From a checkpoint of a small transformer trained on Wikipedia.
Training: a variant of SOAP for these matrices, 130M tokens, 3962 steps.
Each number is 128 + 32 x the weight over its row's rms, rounded and kept within 0 to 255. Layers, rows and columns count from 0. The size above them is the row's rms in percent of the matrix's.

# layer 6 attention query, 128x160, rms 0.0552, rows 0-127, columns 96-127
size [ 30  42  41  46  49  53  60  47  98  75 109 120 125 131 130 132  41  35  44  41  44  57  47  79  67  62 108 132 122 126 132 132 126 130 136 130 129 130 121 132 130 129 125 127 128 129 129 128 129 133 127 128 132 123 134 130 125 129 124 123 133 124 133 125  79  80  84  85  80  93  97  85  75  98  91  94  95  91  95  88  81  67  81  80  95  85  88  94  89  84  90  91  88  92  92  91  88  84  79  96  82  92  91  92  85  91  93  87  88  84  99  89  90  83  94  90  95  91  96  85  91  88  87  94  86  97  88  88]
[[ 79 147 198  84 104 112 163  92 121 128 110 115 133 118  98 163 185 169  52 134 141 161  80 128 114 175 152 138 153 176 131 177]
 [ 64 145  45 180 101  86 101  76 166 109 113  91 210  86 179 173 124 116 152 159 145  44 165 171 148 105 121 128 149  64 146 125]
 [ 76 113 140 110  68 128  87 143 196 147 119 117 168 109 139 140 110 199 113  91 103 183 135  79  97 136  95 172 124 170 107 138]
 [101 128  99 200  39  81 106 104 193 186 101  42 182  79 158 193 161 153 149 160  98  89 125 108 113 127 159 131 107 120 109 125]
 [102 112 100 150  46  70 164 117 178 132  72  39 213  51 128 107 179 121 131  91 136  94 110 112 149 112 118 114 126 124  91 119]
 [115 108 125  82 176 130 100 121  89 108 185 206  57 173  84 115  55 131 107 138 141 161 130 130  99 109 137 131 120 158 115  69]
 [105 135  94 174  96 115 153 104 198 156 117  56 213  73 168 142 172 126 133 126 110 133 123 106 159 120 130 115 124 100 106 160]
 [108 110  63 113 179 108 154  93 146  90 160  76 131 140 114 182 108 133  93 200  73 148 176 132 137 114 140 116 126 102  51 143]
 [140 103 102 178  72 156 133 143 214 111 147 128 140  57 171 111 162  55 123  35  84 123 151 109 127 128 136  80 133 102 150  98]
 [121 123 166 131 122 156 154 126 139 154 128 149 223 156  69 146 151 167 127 126 129 125  60 114 119 106  87 154  98  83  89  92]
 [132 113 163  61 182 155 144 105 169 122 152 119 170 172 106 118 207 150 113 185 114 137 111 134 129 107  67 102 107 130  35 150]
 [116  96 195 161 111  73 141 161 178 154 119 109 120 160 137 157 143 112 104 130 179 127  97 137 142 172 111 146 170 158 106 126]
 [157 141 177 129 118 152  95  85 123 148 139 134 151  60 124 127 137  89 144 127 101 204  60 186 120 144 137  97 173 104 132 128]
 [122 172 104 139 108  98  93 110 119  79 135 183 100  87 176  73 159 154 145 142 127 118  78 106 143  81 118 129 123 139 114 157]
 [102 147 108  91 136 105 125 142 131 136 114 122 144 131  88  81 132 124 115  71 125 133 124 125 175 214  98 141 138 148 149 193]
 [138 168 132 196 163 107  59 145 158 146  86 129 205 157  93 153 171 158 156 140 151 159 103 130  57 165 130 133 194 154 131  90]
 [ 91 150  54 204  69 111 142 110 160 180 106  95 183  67 146 148 153 118 132 143 139 153 142 152 102  84 120 140 162 106 144 176]
 [111  79 196 147 123 152 104 167 108  77 124 157  45 140  66 152 118 158 162 131 133 126 163 147 174 127 110 109 115 161 137 136]
 [130 198 119 152  78  88 122  44 140 101  48  87 163  98 170 215 157 133 173 151  93  54 176 139 154 127 156 106 113 107 147 143]
 [171 106 150  91  86  78 126 141  90 113  71 138 122  66 112 101 139 132 168 127 132 111 131 154 103 117 108 118  92 105 130 135]
 [114 146 113 171 134 127 107 131  92  76 117 121  89 180 125 122 178 118 144 135 136 105 158 141 133 141  95 118 124 135 159 161]
 [104 137  74 197  92 113 129  80 176 123 130  36 210  70 140 158 141 130 103 104  74 137 132 108 126 137 155 124 140 122 110 122]
 [150 139 179 159  81 124 119 180 157 124  94 162 175  87 127 105 160  73 150  78 154 128 129 145 163  91  82 111 109 104 186 140]
 [124 115 114 199  69 148 150 131 210 127 118 109 210  62 149 131 171  69 121  70  88 130 147 107 134  92 133  90 129  98 112 109]
 [111 123 179 132  98 119 109 140  91 179  98 149 126 125 125 113 130 153 133 113 183 112  58 132 161 124 108 159 129 160 184 115]
 [128 138 153  95 121  87 144 205 146 130 133 120 154 169 164 112 134 150 151 135 124 115  79 142  82 152 132 212  93 119 150 137]
 [103 105 149 154 117 173 110 145 118  90 179 137  64 108  86 130 134 150 143  97 206 127 141 123 142 100 140  75 130 130  69 108]
 [123  91 125 155 170  96 123 138 118 118 121  95 129 106  94 111  84 147 126 156 120 116 195 143 127 149 112 177  63  72 100 156]
 [114 157 126  78 120 158 127 137 116 102 125 122 135  83 139  94 184 124 147  97 112 154 175 166 123 109 130 129  83 122  82 144]
 [ 61 161 110 118 122 119 135 131 100  67 106 129  93 119 163 108 112 126 145 133 155 129 154 131  95 133  99 130 112 181 111 139]
 [104 150 156 195 170 136 164 148 123 155 153 193  93  76 167 138 116 151 123 153 172 161 127 191  81 140  86 111 126  76 178  78]
 [137 100 109  97 162  88 128  80 132 109 149  88 137 109 126 129  79  88 103 161 122 173 137 114 153 132 133  92 149 132 125 144]
 [126 109  73 157 103  72 185 125 108 185 111 122 136 178  91  57 122 122 146 152 130 162 134 129 177 135 140 145 123 112 109 172]
 [121 112  59 132  90 164 141 130 142  92 123 148 116 188 127 122  86 162 123 126  75 142 107 185 107 120 122 142 142 106 117 112]
 [166 172 154 129 175 121 144 120 152 137 130 155  93 117 162 136 121 113  78 144 158  96 114 152 152 164 104 151  86 118 135 149]
 [103 128 127 115  99 201 154 103  95 157  86  86 156 115 147 119 123 173 101 177 161 112  97 123 115 122 126 123 144 124 126  94]
 [150 141 115 156 146  97 160 119 114 138 175 119  85 121 127 182  85 117 151 153 101 114 129 141 141  83 178 112 129 158  99 118]
 [ 93 185 115  93 128 152  55 130 138 103 125  98 145 152 162 104 122  84 103 111 172 117 118 159 120 151  90 116 162 154 124 140]
 [121 118  97 184 130 155 139 148 110 115  87 106  80 127 152 153  87 162 110 178 108 186 123 114 122 160 129 157 162 142 106 152]
 [ 98 167 117 113 124 110 177 126  90 129 137 148 101 101 144 174 145  94 154 120 209 152 186 121 176 187 100 113 107  96 164  97]
 [120 137 125 210 153 129 104  93 205  95 126  94  99 135 139 128 121 142 130  72 124 147  92 125 118 116 145 118 150 121 177 163]
 [162 135 128 194  92 119 121 155 146 159 167 120 175 165 131 135 105  90 128 151 149  98 161 125 110 126 113 144 155 144 140 145]
 [ 84 180 128 198  95 249 119 140 142 152 169 124 196 109 128 109 121  95  94 154 140 103 114 156 145 101 111 142 176 172  78 148]
 [ 82 107  84 128 203  93 107 121 129 113 140 175 102 145 150 142 158 140 112 114 101 136 129 122 134  78 148 172 148 118 115  98]
 [169 114 124 152 109 119 103  83 112 134 134 184 102 144  90 171 123 152 100 100  67  82 137 132 130 138 102 130  94 137 151 126]
 [ 78 147 171 116 182 106 127 114 185 141 137  79 103 179 112 167 163 123 101 124 147 120 112 118 107 120 123 128  76 127  79 155]
 [ 90 127 144  96 141 120 158 129 115 155 120 152 198 100 103 119 157 129 129 160 149 102  77 118 167 121 138 144 150 177 108 101]
 [ 93 106 112 180  98 127 146 104  58 161  87 140 149 112 130 130 230  95  52 143 106 105 110 193 165 143 114 113 162 127 149  98]
 [124 108  99 157 128 168 135 116 108 192 186 123 162 162 224  75 154  88 130  97 151 191  90 136 155 162 187 161 152 104  98  89]
 [107 108 116  63 131 141  67  97 193 159 144 128 103  91 129 105 191 142 164 168  87 166  89  88 144 123 139 123 104 201 169 101]
 [159 115 150 164 157 142 145 179 182  74 155 152 169  88 121 102 101 116 180 156 100 104 148 141 157 113 110 170 124 166 183 161]
 [146 118  90 148 135 158 163 132 162 110 151 110 218 171 124 159 168 143 160 164 137  88  90 108 121 104 101 105  95  96 166 137]
 [213 162  95  93 132 149 133 131 143 121 124 152 112 141 120  61 137 150 137 111 166 102 141 148 103 100  86 167 131 123 111 119]
 [143  76 174 124 174  90 137 168 167 110 119 164 114 195 100 103  68 106 104 101 114 181 118 103 191 148 112 126 161 163 150 101]
 [109 125 145 150 128  98 128 121 100 116 129 125 132  86 125 136  67 133  75 128 124  99 152 189  82 163 136 140 124 113 194 148]
 [126 129 152 144  97 121 106 156 139 119  52 131  66 106  59 139 110 129 145 157 106 102 145 129 143 181  74 104 119 137 176  68]
 [112 154 127 149  81 102 142 145 163  89  88  60 133 106 167  78 108 110 135 139 113  84 137 132 159  72 117 164 118  65 203 149]
 [142 173  89 149 127 107 114 162 133 153 202 113 127 122 111 108  69 119 131 105 109 122 114 117 163 130 134 139 103  52  85  90]
 [168 144 133 126 104 115 137 183 128 170 140 128  78 154 158 112 118 138 165 154  98 120 116  67 110 104 188 112 107 132 136 142]
 [114 125 105  96  99 110 137 122 144 104 146 164 176 153 172 125 107 132 117 118 139  48 129 122 148 160 137  90  90 138 133  96]
 [111 117 128 123 129 104 148 178 133 149 143 108  87  76 164  73 166 176 132 133  90 132 143 115 103 121 123 162 134 151 147  88]
 [ 91  96 115 136 109 112 107 119 136 152 133 121 143 145 107 147 111 176  79 126 151 136 126 110 170 117 109 128 178 156 132  83]
 [121 100 120 105 142 161 129 106  40 122 168 107 168 135 169  90 171 155 120 138 116 123 101  62 164 161 122 159  92 127 183 114]
 [135 152 142 138 122  42 123 117  69  65 169 141 154 154 114 128 145 121 107 135 158 143 146 101 109 125 115 172 151 114 171 142]
 [131 110 108 131 156 133 117 102 150  86  90 138  69 125 179  84 147 139 136  84 136 115 148 121 180  41 113 123 102 156 193 110]
 [129 159 174 121 152 126 136 187 122 131 116  65 183 126  86 166 159 153 118 171 136  68 153 133  97 161 119 130 167 140 111 125]
 [110 120 172 122 139 106 143 166 134 181 119  28 176 127 168 192 118 116 158 158 127  74 110 111 119 168 123 125 116 176 111 169]
 [129 126 144 140  82 127 142 158 103  79  71 141 186 174 107 159 164 119 197  91 130 110 124 207 180 132  87 152 118  78 130 160]
 [145 145 160 118  64 128 145 125 134 111 136 114 125 116 129  68 168  46 110  96 113 142  94 151 131 122 122 147 117 135 169 152]
 [119 120 197 117  86  86 119  73  38 144 123  44 133 144 158 166  83 109 163 177 145 191  94  65 126  97 149 129 120 158 139 167]
 [114 114 131 140 134 147 126 108 144 189  98  55 141 171 148 174  56 162 150 136 152 138 101 113 110 124 153 165  73 177  80 175]
 [141 114 163 132 145 210 175 121 140 129 110 139  88 151 153 164 154 125 106  94 114  71 138 156 112  91 143 106 130 204  51 109]
 [131  97 105 106 107 131 141 139 131 130 138  68 119 138 139 170 142 179 118 118  96 143 130 152  90 120  78 152  94 190 157  97]
 [122 152 170 189 168  83 137 106 123 107  72 179 142 121  60 107 135 135 153 125 147 103 142 112 145 155 116 145 150 141 132 113]
 [160 167 130 130 202 197 112 100 206 137 171 101  85 173 104 167 121 119  95 162 156 118 129 121 124 170  93  90 118 127  92  98]
 [126 110 114 187 171  72 133  82 159 127 142  96  85 155 125 170 128 160 143 112 132  58 210  76 114 106 104 140 150 141 134 155]
 [146  70 130 127 169 114 166 137 129 138 166 143 232  81  99 131 112  73 167 111  88 101  71 195 157 105 110 153  93  88 121 160]
 [127 156 124  98 100  66  83  83 130 128 159 108 122 111 130  95 133 143  75 116 163 179 144 156  92 104 112 110 211 134 119 164]
 [184 113 142 134 112 138  68 138 110 107 114 141 137 131  47 129 140 150 136 121 116 125 167 133 106 148  63 100 152 120 147 109]
 [183 127 106 153 169 101 123 156  89 143  80 162 140 157 131 124 125 163 110  99 103 187 152 137  83  62  94  89 155 113 115 180]
 [100 126  54 138  90 184 120 123 160 157 144 185  89 139 169 100 124 171 178 136 136 182 124 132 142  90 146 121 109 112 122 124]
 [131  87 124  65 143  82 120 128 125 151 158  19 111 124 165 162 125  99  74 112  80 127 107 149 140 140 121 106  93 137 159 136]
 [141 125  89 119 128 112 145 104 148 104  98 156 107 101 184  85 134  64  87 105  89 186 102  86 109 149 184 113 104  83 134  93]
 [131 122 147 150 105 130 117 132 134 100 106  38 128 146 140 117 124 170 166 134 120 112 105 105 122 156 147 157 134 134 145 101]
 [155 152 133 116 150 111  76  78  96 116 140 183  78 108 137  82 133 181 111 135 165  58 139 169 145 140  76 118 165  94 137  59]
 [145 120 132 103  74 104  84 178  92 128  91 119  80 158 164  99 104 146 139  85 115 164  90 136 139  78 109 117 104 102 155  77]
 [143 115  70 169 114 141 157 138 153 131  89  75 159 114 122 104 102 120 142 113  72 179 104 133 114 118 168 183 110  98  97  91]
 [123 151  83 173 171 107  87 147  82 131 169 174 122  93 100  73 161  65 127 131 123 132 148  91 118  67 180  98  95 138 151 124]
 [144 174 148  85 117 155 145 181 154  73 159 183 106 129 107 126 192 118  67  55 111  78  88 183 145 186  74 117 119 124 163 110]
 [121 104 109 130 142 166 175 115 142 104 109 132 150 130 129 142 153 118 129 156 128 135 151 120 186 146 103 127  96 108 142 143]
 [102 160 148  79 153 123 166 125 111 122 135  85  58  77  73 155  37 149 155 217 162 209 123 139 137 132 128 122 155 139 126 141]
 [132 133 110 102 157 166  53 146 169 114 130 114 166 130 125  93 137 168 114 148 134 136 145  41  71  67 150 134  42 132 111 154]
 [130 155 142 139 147 148 147 151 117 132 114  96 114 199 166 186 137 159 113 128 158 154 113  99 135 127 177 127 132 148  92 187]
 [147 141 132 127  90 143 103 122 132 136 109 138 142 164 130 174 115 148  48 183 212 171 117  68 122  82 109 139  91 185 111 149]
 [ 79  93 129 148 121 174 106 111  67 101 143 154 156 138 154 143 118 151  79 103  73 119 101 133  66 145 134 111 145 124 126 173]
 [113 128 136  57 150 140 103  80  66 133 119 124  73 144 126 145 113 103 111  88 144 130  98 100 129 153 115 114  87 155 110 129]
 [167 203 135 119 189 138 151 210 104 102 131 141 132 122 132 126 174  81  92  52  83 152 148 114 141 156 149 175 100  89  94 124]
 [123 162 116 126 172 150 124 114 111 149 189 101 148 122 170 154 110 177 134 159 121 121  72 133 100 145 125 163 152  96 121 108]
 [144 150 180 108 140 197 105 167 125 125 128 170 147 155  86 125 146 132 133  96 189 121 122 164 161  92 158 148 101 142 129 117]
 [140  91 141  88  95 191 107 167  95 158 166 174  94 192 151 145 132 101 186 168 157 132 125 224 138 117 135  83 111 152  99 167]
 [136 102 108 104 139 118 155  98 103 140 118 144 187 160  94 119 103 143 153 134 157  95 185 144 133 151 137 116  96  86 109 155]
 [139 141 135  78 143  30 119  85 112 106 143 158 118 113 140 147 116 183 154 197 174 104 107 116 193  90 120 168 119  97  85 183]
 [122 153 130 163 116  90 167 187 118  83  73 234 139  63 134 112 146 147 141 153 136  92 123  77 156 153 101 105 152 137 145 117]
 [ 79 164 176  94 106 101 153 123 142 158 159  89  83  66 155 104 138 117 105 125  58 120 131 136 157 122  88 118 100 171  97 136]
 [128 143  44 156 148 155 144  73 158 111 190  78 139 122  83 130 119 173 121  96 164 128 142 197  74 107 145 154 150  96 137 128]
 [157 184 129 130 132 114  96  72 168 141  98 148  88 142  92 111 109 152 141  99 129 147 133  99 152 193 119 114 211 167 156 122]
 [108 100 121 110 150 139 165 105 145 159 196 139  84 137 100 154 121 121  71  87  86  76 181  98 136  82 168 103 137  62 185 171]
 [127 137 105  93 132 169 187 115 127 208 104  77 123 123 114 116 168  91 207 142 113 122 137 105 124 135 124 181 149  98 159 145]
 [177  81 144  58 127 106 105 185  68 100 122 113 128 153  96  69 111 106  81 160 122 162 123 113 126  98 164 135 189 157 141  87]
 [157 174 140 118  97 164 113  90 186 101 127 112 102 158 142 129 168 106 113 104 118 162 110 148 122  89 110 185 193 121 146 114]
 [128  93 126 125 136 128 135 146 119  72 132  86  91 158  78 146 167 187 131 144 125  48 135 134  50 200 107 137  56 143  98 118]
 [133 102 115  89 126  95 120 102 153  86 148 108 124 135 165 100 104 115 165 127 140 172 140 199 103 132 151 128  94 138 123 140]
 [ 53 162 150 150 149 129 146 112  58 124  90 133 144 136  98  60 118 139 146 122 191 123  71 136  49 130  72 110 119  86 109 127]
 [103 139 207 122  77  89 116 133 127 149 113 159  47 109 126 194 145 120 115 121 137 136 140 130 149 126  98 172 154 109 104 104]
 [105 139 122 124 199 135 109 125 113 120 118 106 133  88 119 195 114 151 105 192 152 107 142  94  56 116  79 127  79 122 111  93]
 [202  88 186 132 100  89  89 164 140 158 129 133 122 183 179 109 119 154 198 121 145 152 119  82 129 120 138 102  94 130 144 174]
 [ 85 121 112 151 182  84 105 130  86 139 164 143 166  72  71 129 125 161 150 130 162 150 118 140 121  94 120 114 104 125 108 143]
 [101 137 130 113 107 126 112 150 163 154  77 123 139 144 153 138 149 167  92 148 147 133  87 108 171 105 135 117 120  86 114 155]
 [126 143 205 106 147 126 147 165 168 123 101 165  97 160 183 138 124  93 141 174  74  72  80 144  95 149 123 120 163 154 141 194]
 [155 130 126 121 147 167 137  54 142 128 159 142 148 179 132 125  67 141 108  81 137  94 137  84 117 134 140 131  88 132 169  92]
 [132 126 148  88 100 168  88 144 188 142 149 130  92  53 142 112 160 128  93 121 132 116 160  77 145 135 129 111 137 138 122 162]
 [134  91 213 212  97  99 122 110 120 108 130  75 180 143 140 125 144  64 143 161 153 164 150  93 140 108 131  98 131 205 159 109]
 [116 106  80 138 128 126 147  87 182 107 129 111 129  69 156  89 126  99 177 117 142 123 167 152  50  86 136 135 178 110 180 139]
 [ 74 124 116 137 132 157 122 140 102 180  86 136 121 147 103 110 135 151 135 143 157 162 174 105 176  72 106 147 141  87  96  92]
 [141 221  90 122  93 163 134 120 148  84 136  89 138 130 159 123 147 115 136 143 112 115 102 143  93 105 166 130 142  76 109 113]
 [ 97 113 164 125  96 134 158 114 142 148 142  59 134 129 102 169 103 130 163 135 128 151  70  71 135 145 135 100 160 118 100 145]
 [162 112 125 168 102  28 150  96 116 107 138 144 137 148 156 129 141 118  95 131 101 157 150  88  58 141 173  78 141 133  84 126]
 [122 143 122  79  61 120 107 147 151 163 127 157 159 176 156 148  92 188 132 132  48 125 143 148 149 174 132 130 108 124  95 147]]